Part of a small language model's weights.
Size: 8 layers, width 96, 3 heads of 32, MLP 192 SwiGLU, vocabulary 2048.
Each number is 128 + 32 x the weight over its row's rms, rounded and kept within 0 to 255. Layers, rows and columns count from 0. The size above them is the row's rms in percent of the matrix's.

# layer 2 MLP gate, 192x96, rms 0.081, rows 149-159, columns 0-95
size [ 99  88 101  92 108  97 118  93 111 104  95]
[[ 97 164 126 180 182 102  90 113 156 175 168 187 124 175 129 185 143 147 114 134 110 128 113 145  65 101 122 129 154 102 130 192 118 192  90 157 122 122 169 110 165 132 119 145  92 134 112 166 179  64 178 123 119 120 104 191 163 174 132  92 139 141 138 127 150 113 150 118 143 186 162 131 135 141 143 141  78 160 129 103 120 137 133 155 122 115  94 106  40 129 128 151 199 152 168 165]
 [119  75  76 112 164 112 138 173  82  91 150  54  96 143 143 114 106  87 132 147 107  73 112 171 144 116 121 202 133 176 111 128 125 153 114 116 155  84 117 154 129 163 131 112 102 171 114 148 122 146 153  85 194 143 189 105 112 168 100 100 207 117 175  72 145 182 112 101 120 133 123 111 123 103 127 163 123 139 129 153  98 145 145 131 172 124  76 153 130  87  95 184 116  91 123 188]
 [151 162 106  93 137  89 150 114 136 152 133 157 125 122 117  93 106 169 199 117 158 187 140 120 121 153 106 130 228 133 126 128  91 158  96 120  82 182 141  87 123 132 154 104 140 113 124 128 114 203 134 157 177  92 109 170 179 170 107 128 183 118 130 196  78 112  90 166 143 112 181 139 155 149 166 108 126 183  73 153 140  76 108 137 150 102 127 177 143 143 132  88  92 149 118 144]
 [133 107  80  91 126 134 160 118 118  82 175 149 139 162 135 132 140  84 157 142  96  92 197 138  84 114 153 152 156 120 127 109  90 102 147 164 106  99 106 105 137 146 126 118 140 113  52 103  95 182 195 102 110  86 153 134 109 130 141 104 133  93  75 111 116 171 109  85 105 181 187 123 123  95 130 101 113 165  84 159 189  91 141 140 161 105 139  78 135  99 168  62  76 146  67 101]
 [150 142 117  80  83 132 103 134  80 134 113 226  60 148 144 102 140 131 150 156 107 151 134 129 133 135 146 156 156 136 132 166 147 134 126 152 105 141  95 135 180 142 181 124  71 104 100  98 166 194 136 112 105 174 153 138 161 117 113 113 160 210 141 163 134 109 114  91 117 159 160 184 139 143 103 141 115 195 112 128 201 165  84 128 118  96  83 170  68 114 118  80 123 106 148 119]
 [105 150 125  96 133 136 185 105 140 193  63 135  98 144 133 122 122 167 166  71 155 130  61 163 148  95 173 154 129 109 174 148 147 124 110 145 147 148 155 157 102 142 111  96 135  96 101 140 165 123  89 150 160 113 122 112 203 125 166 116 171 205 102 164 132 101 101 151 164 174 149 212  91 150 113  96 111 139 168 169 113  91 150 136 149 134 111 143 115 193 156  80 105 175 143 154]
 [133 116 160 114  98 151 140 121 155 178  94 180 169 157 113 147 146 101 155 137 186 154 143  99 149 163  73 158 147 120  97 137 157  95  81 115  83  86  96 180 111 172 133 120  25 123 136  74 118 118 169 140  99 118 123 175 141 140 124 189 138 120 122  93 120 188 135 144 182 152 150 118  96 124 154 151 129 168  48  92 116 124 121  95  97 144 141 120 122 128 146  80 165 199 165 130]
 [151 136  98 175 105 119 117 123  78 137 150 160 112 112 189 129  82 135  82  72 100 139 173 144 143 108 148 139 113 131 142 150 131 139  53 148  63 145 149  98 130 101 128 136  65 122 128  57  49 127 152  98 111 149 161 114 130 131 184 103 117  93 130  93 156 105 143 151  60 141 116 112 109 124 141 109  98 125 116 110 118 100  82 146 111  55 175 192 141  97 158 148 189  66 135 137]
 [152 149 134 166 130  65 125 107 195 157  98 138 143  91 126  95 112  85 121 102 125 127 118  87  89 188 131 144 186 128 114 141 132 135  98 163  78 123 132 115 130  65 160 127  91 112 112  98 142 102 128 135 118 161 121 132 181 155 116 167 113 189 130 138 162  98 160 180 109 169 161 130 140 103 172 121 147 118 127  71 169  91  34 103 137 172  99 152  61  86 109  85  69 140 156 111]
 [161 134 142 174 144 134  80 117 171 197 118 121  58 132 136  99 163 126  59 122 151 117  79 124 145 110 169 104 159 140 126 102  94 122 169 112 156 135 152 177 163 109 107 127 132  92 121 110 116 132 108  93 100 159 112  79 138 143 128 175 106 120 192 106 141  42 158  98 197  60 125  95 122  83 141 112 124  91 177  74 110  94 111  67  88 139 134 126 141 144  76 117 123 112 162 110]
 [138 108  31 115 188 129 133  91  98 121 148 134 117 120 185 169 133 132  91 107 105 115  71 104 104  39 172 127 120 113 134  93 161  94 166 142 148 123 128 122 165  99 166 134 214 167 131  91 142  82 146 127 100 132 144 135 122 135 176  76  79  97 109 196 145 144 116 120 117 125 148 100 154  76 122  99 121  89 150 158 142 150  93 190 165 111 149 142  94 148 142 132 119 174 125  93]]
# layer 2 MLP up, 192x96, rms 0.0791, rows 149-159, columns 0-95
size [ 98  90  90 102 108  99 111  91 108  96 100]
[[136 121 119 157 142 120 125 181 168 131 188 152 111 153 125 190 137 188  84 138 145 112  87 110  83  89 145 130 169  90 101 179 131 168 102 130 105 142 151  74 193 112 125 145  78 112 133 176 176  98 168 116 147 186 122 175 146 182  88  83 102 159 137 106 150 115 169 111 167 146 146 178 105 117 134  85  82 150 161  99 133 145 155 134 133 155  99 110  81 175 115 134 173 127 175 179]
 [137 101  86 101 141  69 194 116  62 132 174 118  89 141 124  91 145 111 154 144 167 121 116 132 135  98 167 153 154 139 130 141 141 170 114 137 141  86 132 107 118 153  86  97  96 187 107 151 156 153 163 128 205 138 176 118 125 153 147  91 167  92 137  75 115 194 126 158 104 139 120 142 151 125 152 109 172 124  86 196 141 129 117 155 203 135  83 122 112  64 109 188 105  82  92 132]
 [133 138 117  84 204  92  94 104 141 141 175 157 109 128 102  78 148 192 134 137 147 141 110 135 150 155 158  90 193 130 108 108  70 123  86  98 114 211 124 110 120 145 164 117 149 123 129 105 107 187 126 156 140 128 115 154 131 164 106 139 219 114 135 158  88  74 137 128 140  83 166 117 118 133 153 156 166 133  87 140 148  59 106  81 165  93 149 154 164 131 115 134  95 143 109 201]
 [123  46  98 112 131 155 117 104 143  73 122 177 122 116 134 109 155  88 203 150 148  81 167 125 102 128 179 111 172 143 109 104 128 113 158 150 116  92  98 107 103 182 178  99 124 110 116  95  91 175 123 129  96 131 134  95 145 109  98 132 118  79 111 117 127 159 130  61 142 173 188  97  88  60  75 101  79 137  89 154 176 132  99 139 156 104 101  94 144 113 153  81 102 176 101 122]
 [149 146 173 114  76  96 146 107  85 132 149 154 142 164 154 177 203 130 158 165 140 139 162 108 155 111 110  91 100 118 118 200  85 159 137  97 122 176 122 139 174 126 115 132 108 100 120 147 171 180  44 100 113 106 203  79  85 141 118  88 133 131 105 140 124 135  88 134 126  94 198 134 122 147  68 162 132 133 167 140 112 160 131 179 106 113  91 121 131 154 102 142  75 113  68 135]
 [109 114 129 133 116  63 122 136 103 116 203 167 172 107 154  98 165  84 110 103 109 144 163 130 121 110  19 134 106 133 104 138 123 170 126 123  88  65 105 115 108  96 155 143 129 126 106  89 104  95 200 116 106 120 134 147  76 141 117 125 112  53 136  81 171 198 135  91 122  88 146  60 146 121 135 151 138 144  79 109 151 137  99 168 129  87 119  96 143  86 141 169 138  94 115 114]
 [112 136  53 133 109 132  78 154 121 121 136 121 145  87 103 143 115 159 158  90 125  99 126 139 105  80 181 154 149 178 139  89 109 150 222 212 137 141 133 131 174 149 159 138 151 125 120 191  60 164 166 135 140 129 102 119 180 138 124  88 112 155  90 153 112  89 143  57 122 129 122 115 152 126  80 111 120 123 148 177 151 149  95 134 168 182 148 181 106 133 168 165 151 101 163 148]
 [147  99 116 176 139 130 116 154  86  95 140 168 103 100 160 155  94 201  76 135  77  85 131 143 146 122 162 120 128 115 110 145 126 132  93 127  81 126 100  86 128  78 127 129  39 135 119  95  54 131 160 108 101 181 167 128 113 111 129 173  99 149 149  68 138 113 174 109  50 116  98 109 106 115 166 107 155 120 148 123  87 130 108  98  90 100 176 195 141 107 108 182 141 104 169 126]
 [143 148 137  96  93 146 130 113 106 145 136  95 122 173 119 142 135  84 151 120  87 143 192 182  60  94 102 134  70 149 130 107 105 121 146  34 134  86 120 184 116 197 126 131 134  90 162 105 167 112  88 148 189 113 165 114 158  93 111 172 135 122 136 125 179 117  83 175 115 160 132 143 134 118 129 137 125  79 130 134 132 105 155 134 115  64 105  76 103 107 115 137  79  71  94  69]
 [149 134 129 142 143 110 105 138 159 228 138 139 113  76 166 135 142 167  85 169 140  95 123 159 111 160 168 175 151 137 175 171 109 137 116 139 176 169 156 151 111 126 103 149 133 125 132 136 118 137  60 126 106 122  82  84 102 125 128 106  75 129 190 132 106  83 157  55 169  90 118  56 150  92 122 109 166  91 171  87 145 125 129  67 111 193 121  83 112 101 117 130 161 137 129 147]
 [125  68  76 163 135  84 129 110  91  98 111 146 136 147 171 135 114 109  84 107 101 119  82 135 117  74 144 166 117  91  88  52 136 110 125 161 201 131 140 100 123 134 177 104 178 147 101 104 115  37 145 159 155 165 110 144 124 124 126 127  52 170 170 168 156 116 179 122  75 107 131  60 125 131 108  88 115  80 147 158 155 129 107 119 125 117  97 149 151 119 132 131 113 179 164 151]]
# layer 2 MLP down (transposed), 192x96, rms 0.0747, rows 149-159, columns 0-95
size [107  93  93  91 109  88 105  97 114  95 107]
[[ 98  70 128 104 116 151 116 188 115  93 115 144 125 150  96 135 101 183  91 151 132 120  75 132 105 120 111 178 144 114  77 150 142 216  95  53 131 131 128  97 123 143 151 123 194 131 171 169 141  87 130 137 153 155 101 141 189  97  88  74 148 102 151  66 164 145 114 149 122  66 166  91 121 138 175 127 108  79 163 103 137 128 176 137  95 125  77 105 165 123 124 154 127 143 173 132]
 [ 72  98 139 113  86 176  80 173 171  88 114 137 115  92 141  99 109 147  92 134 128 134 124 185 104 144  81 138 115 172  48  76 150  99 159 100 106 126  62 126  94 134 174 177 122 102 136  81 153 116 106  80 130 135 102 107 121 120  87  98 147 129 125 150 159 134  99  99 218 117 124 120  90  97 113 161 104 117 165 125 123 158 187 144  86 170 165 153 197 133 136  82 112 155 129 133]
 [133 123 103 124 165 180  89 106  77 118 200 136 135 117  66  96 148 219 128 122 123 138 121 101 117 139 147 119 173 156  95  81  83 107 145  97 140 197 179 107  94 138 172 109 165  86 162 115  80 124  85 139 142 124 115 133 114 123 102 175 187 111 109 146  82 136 111 146 128  45 152  99 130 109 133 137 115 135 136  99 138  79 142  70 163 106 136 152 175 125 109 139  61 165 127 155]
 [124 103 155 162 200 121  76 103  99 146 154 102 188  73 138 118 147 165 127 104 159  72 113 127 117 137 161 109  75 150  99  96 123 162  99 121 145 177 132  92  77 130 167  90  97 107 152 193 165 130  91 171 115 158 113 133 162 159  63 111  81  89 147 108 136 141 146 159 148 145 105 100 108 163 128 149 184  92 130  96 109 212 113 113 116 100 135 123 172 150 107 125 191 171 114 157]
 [144 121 139 127  93 120 153 114  78  89 142 104 128 123 181 101 176 119 138 154 188 117 203 134 154  88 160 129  92 116  55 131  92 136 110 110 153 111  83  99 140  95 101 185  63  98 101 131 140 134 161  77 162 140 201  87 130 123 171 112 121 130 125 110 157 115 105 135 134 158 175 135 104 207  63 117  88 126 186 121 105 195 136 120 149 151 128 112 116 151  96 136  95 154 145 176]
 [115 142 144 142 142  91 142  84  96 140  62 145 119 113 214  97 128 100 123 135 108 208 181 103 135 101  97  97 133  86 116 136 126 198 102 149  81  75 102 100 153 104 175 129 106 110 177  85  74 129 137 149 137  68 113 185 150 151 198 121 108  71 113 120 147 195 110  84 101  89 143 113 109 122 169 142 110 116  98 122 150 153 139 123 129 136 162 109 107 134 106 116  96 162 121  81]
 [ 98  98 156 186  76 142 132 196 156 164 102 173 152 164  66 125 118 123 138  99 166 119 108 113 111 108 159 133 150 124 175 128 124 113 125 170 129  98 103 116 109 165 141 163  74 152 146 162 161 157  86 145 114 124  96 140 221 170 108 112 173 141 119  98 146 136 133 157  76 144  91 101 148 102 175 135 113 135  63 194 115 148 110 163 116 152 222  92 140 125 177 117 112 127 114 156]
 [149 106  95 164  91  83  79 149  96 100 165 112 133 142 141 135 145 152 128 190 153  99 127 137 155 161 140 181 113 157 122 131  68  79 139 155 111 153 138 105 133 111 196 110 155 130  71 141 111 159  80  93 135 160 150 115 134 125  74 138 122 172 158  57 117 135 165 131 118 112 104 124 100  98  42 111 110 127 207  60 136 134 142  60 120 113 154 151 134 119  89 183  97 166 121  97]
 [116 168 171 142 170 121 114 116  89 120 166 119 140 101 131 122  88 136 140 162 104  88 185  67 143 142  87 120 125 151 126 141 154 152 181 134 125 138 120 154 148 193 133 132  90 166 134 169 146  88  87 145 137 126 104 166 170 148 109 158 111 150 148 149  81 155 129 185 147 201 108 196 116 144 146 143  94 195 158 114 112 106 204 149  93 110 107 199 103 112 183 163 140 150 162  75]
 [123 123 180 129 115 126 155  94 139  63 101 103 128 110 119  74 120 154 152 128 120 172  90 135 199  95  95 142 113 112 110 137 129  95 146  68  96 135 117 163 151 140 142  73 113 117 116 126 152 121 151  98 165 179 174 161 201 127 156 127 118 118  71 149 178 143 131 149 138 141 107 226 153 170  98 145  91 114  89 127  90  96  83 154 176  64 175 104 150 141 106 121 138 166 183 116]
 [129 129 162  93  88 133  98 117 168  98  93  64 177 115  97  61  87 120 158 127 147 108 139 162 151 201  84 150 195 182  68 126 138 118 122  85 134 140 176 130 103 142 141 155 124 122  80 145 154 117 139 125 117 112 104  88 151  97  96 189 121 110 171  74 103 125 172 110 149 121 153 109 112 162 116 143 123  98 122  64 130 140 193 103 189 114  97 110 185 107  88 138  82 141 115 107]]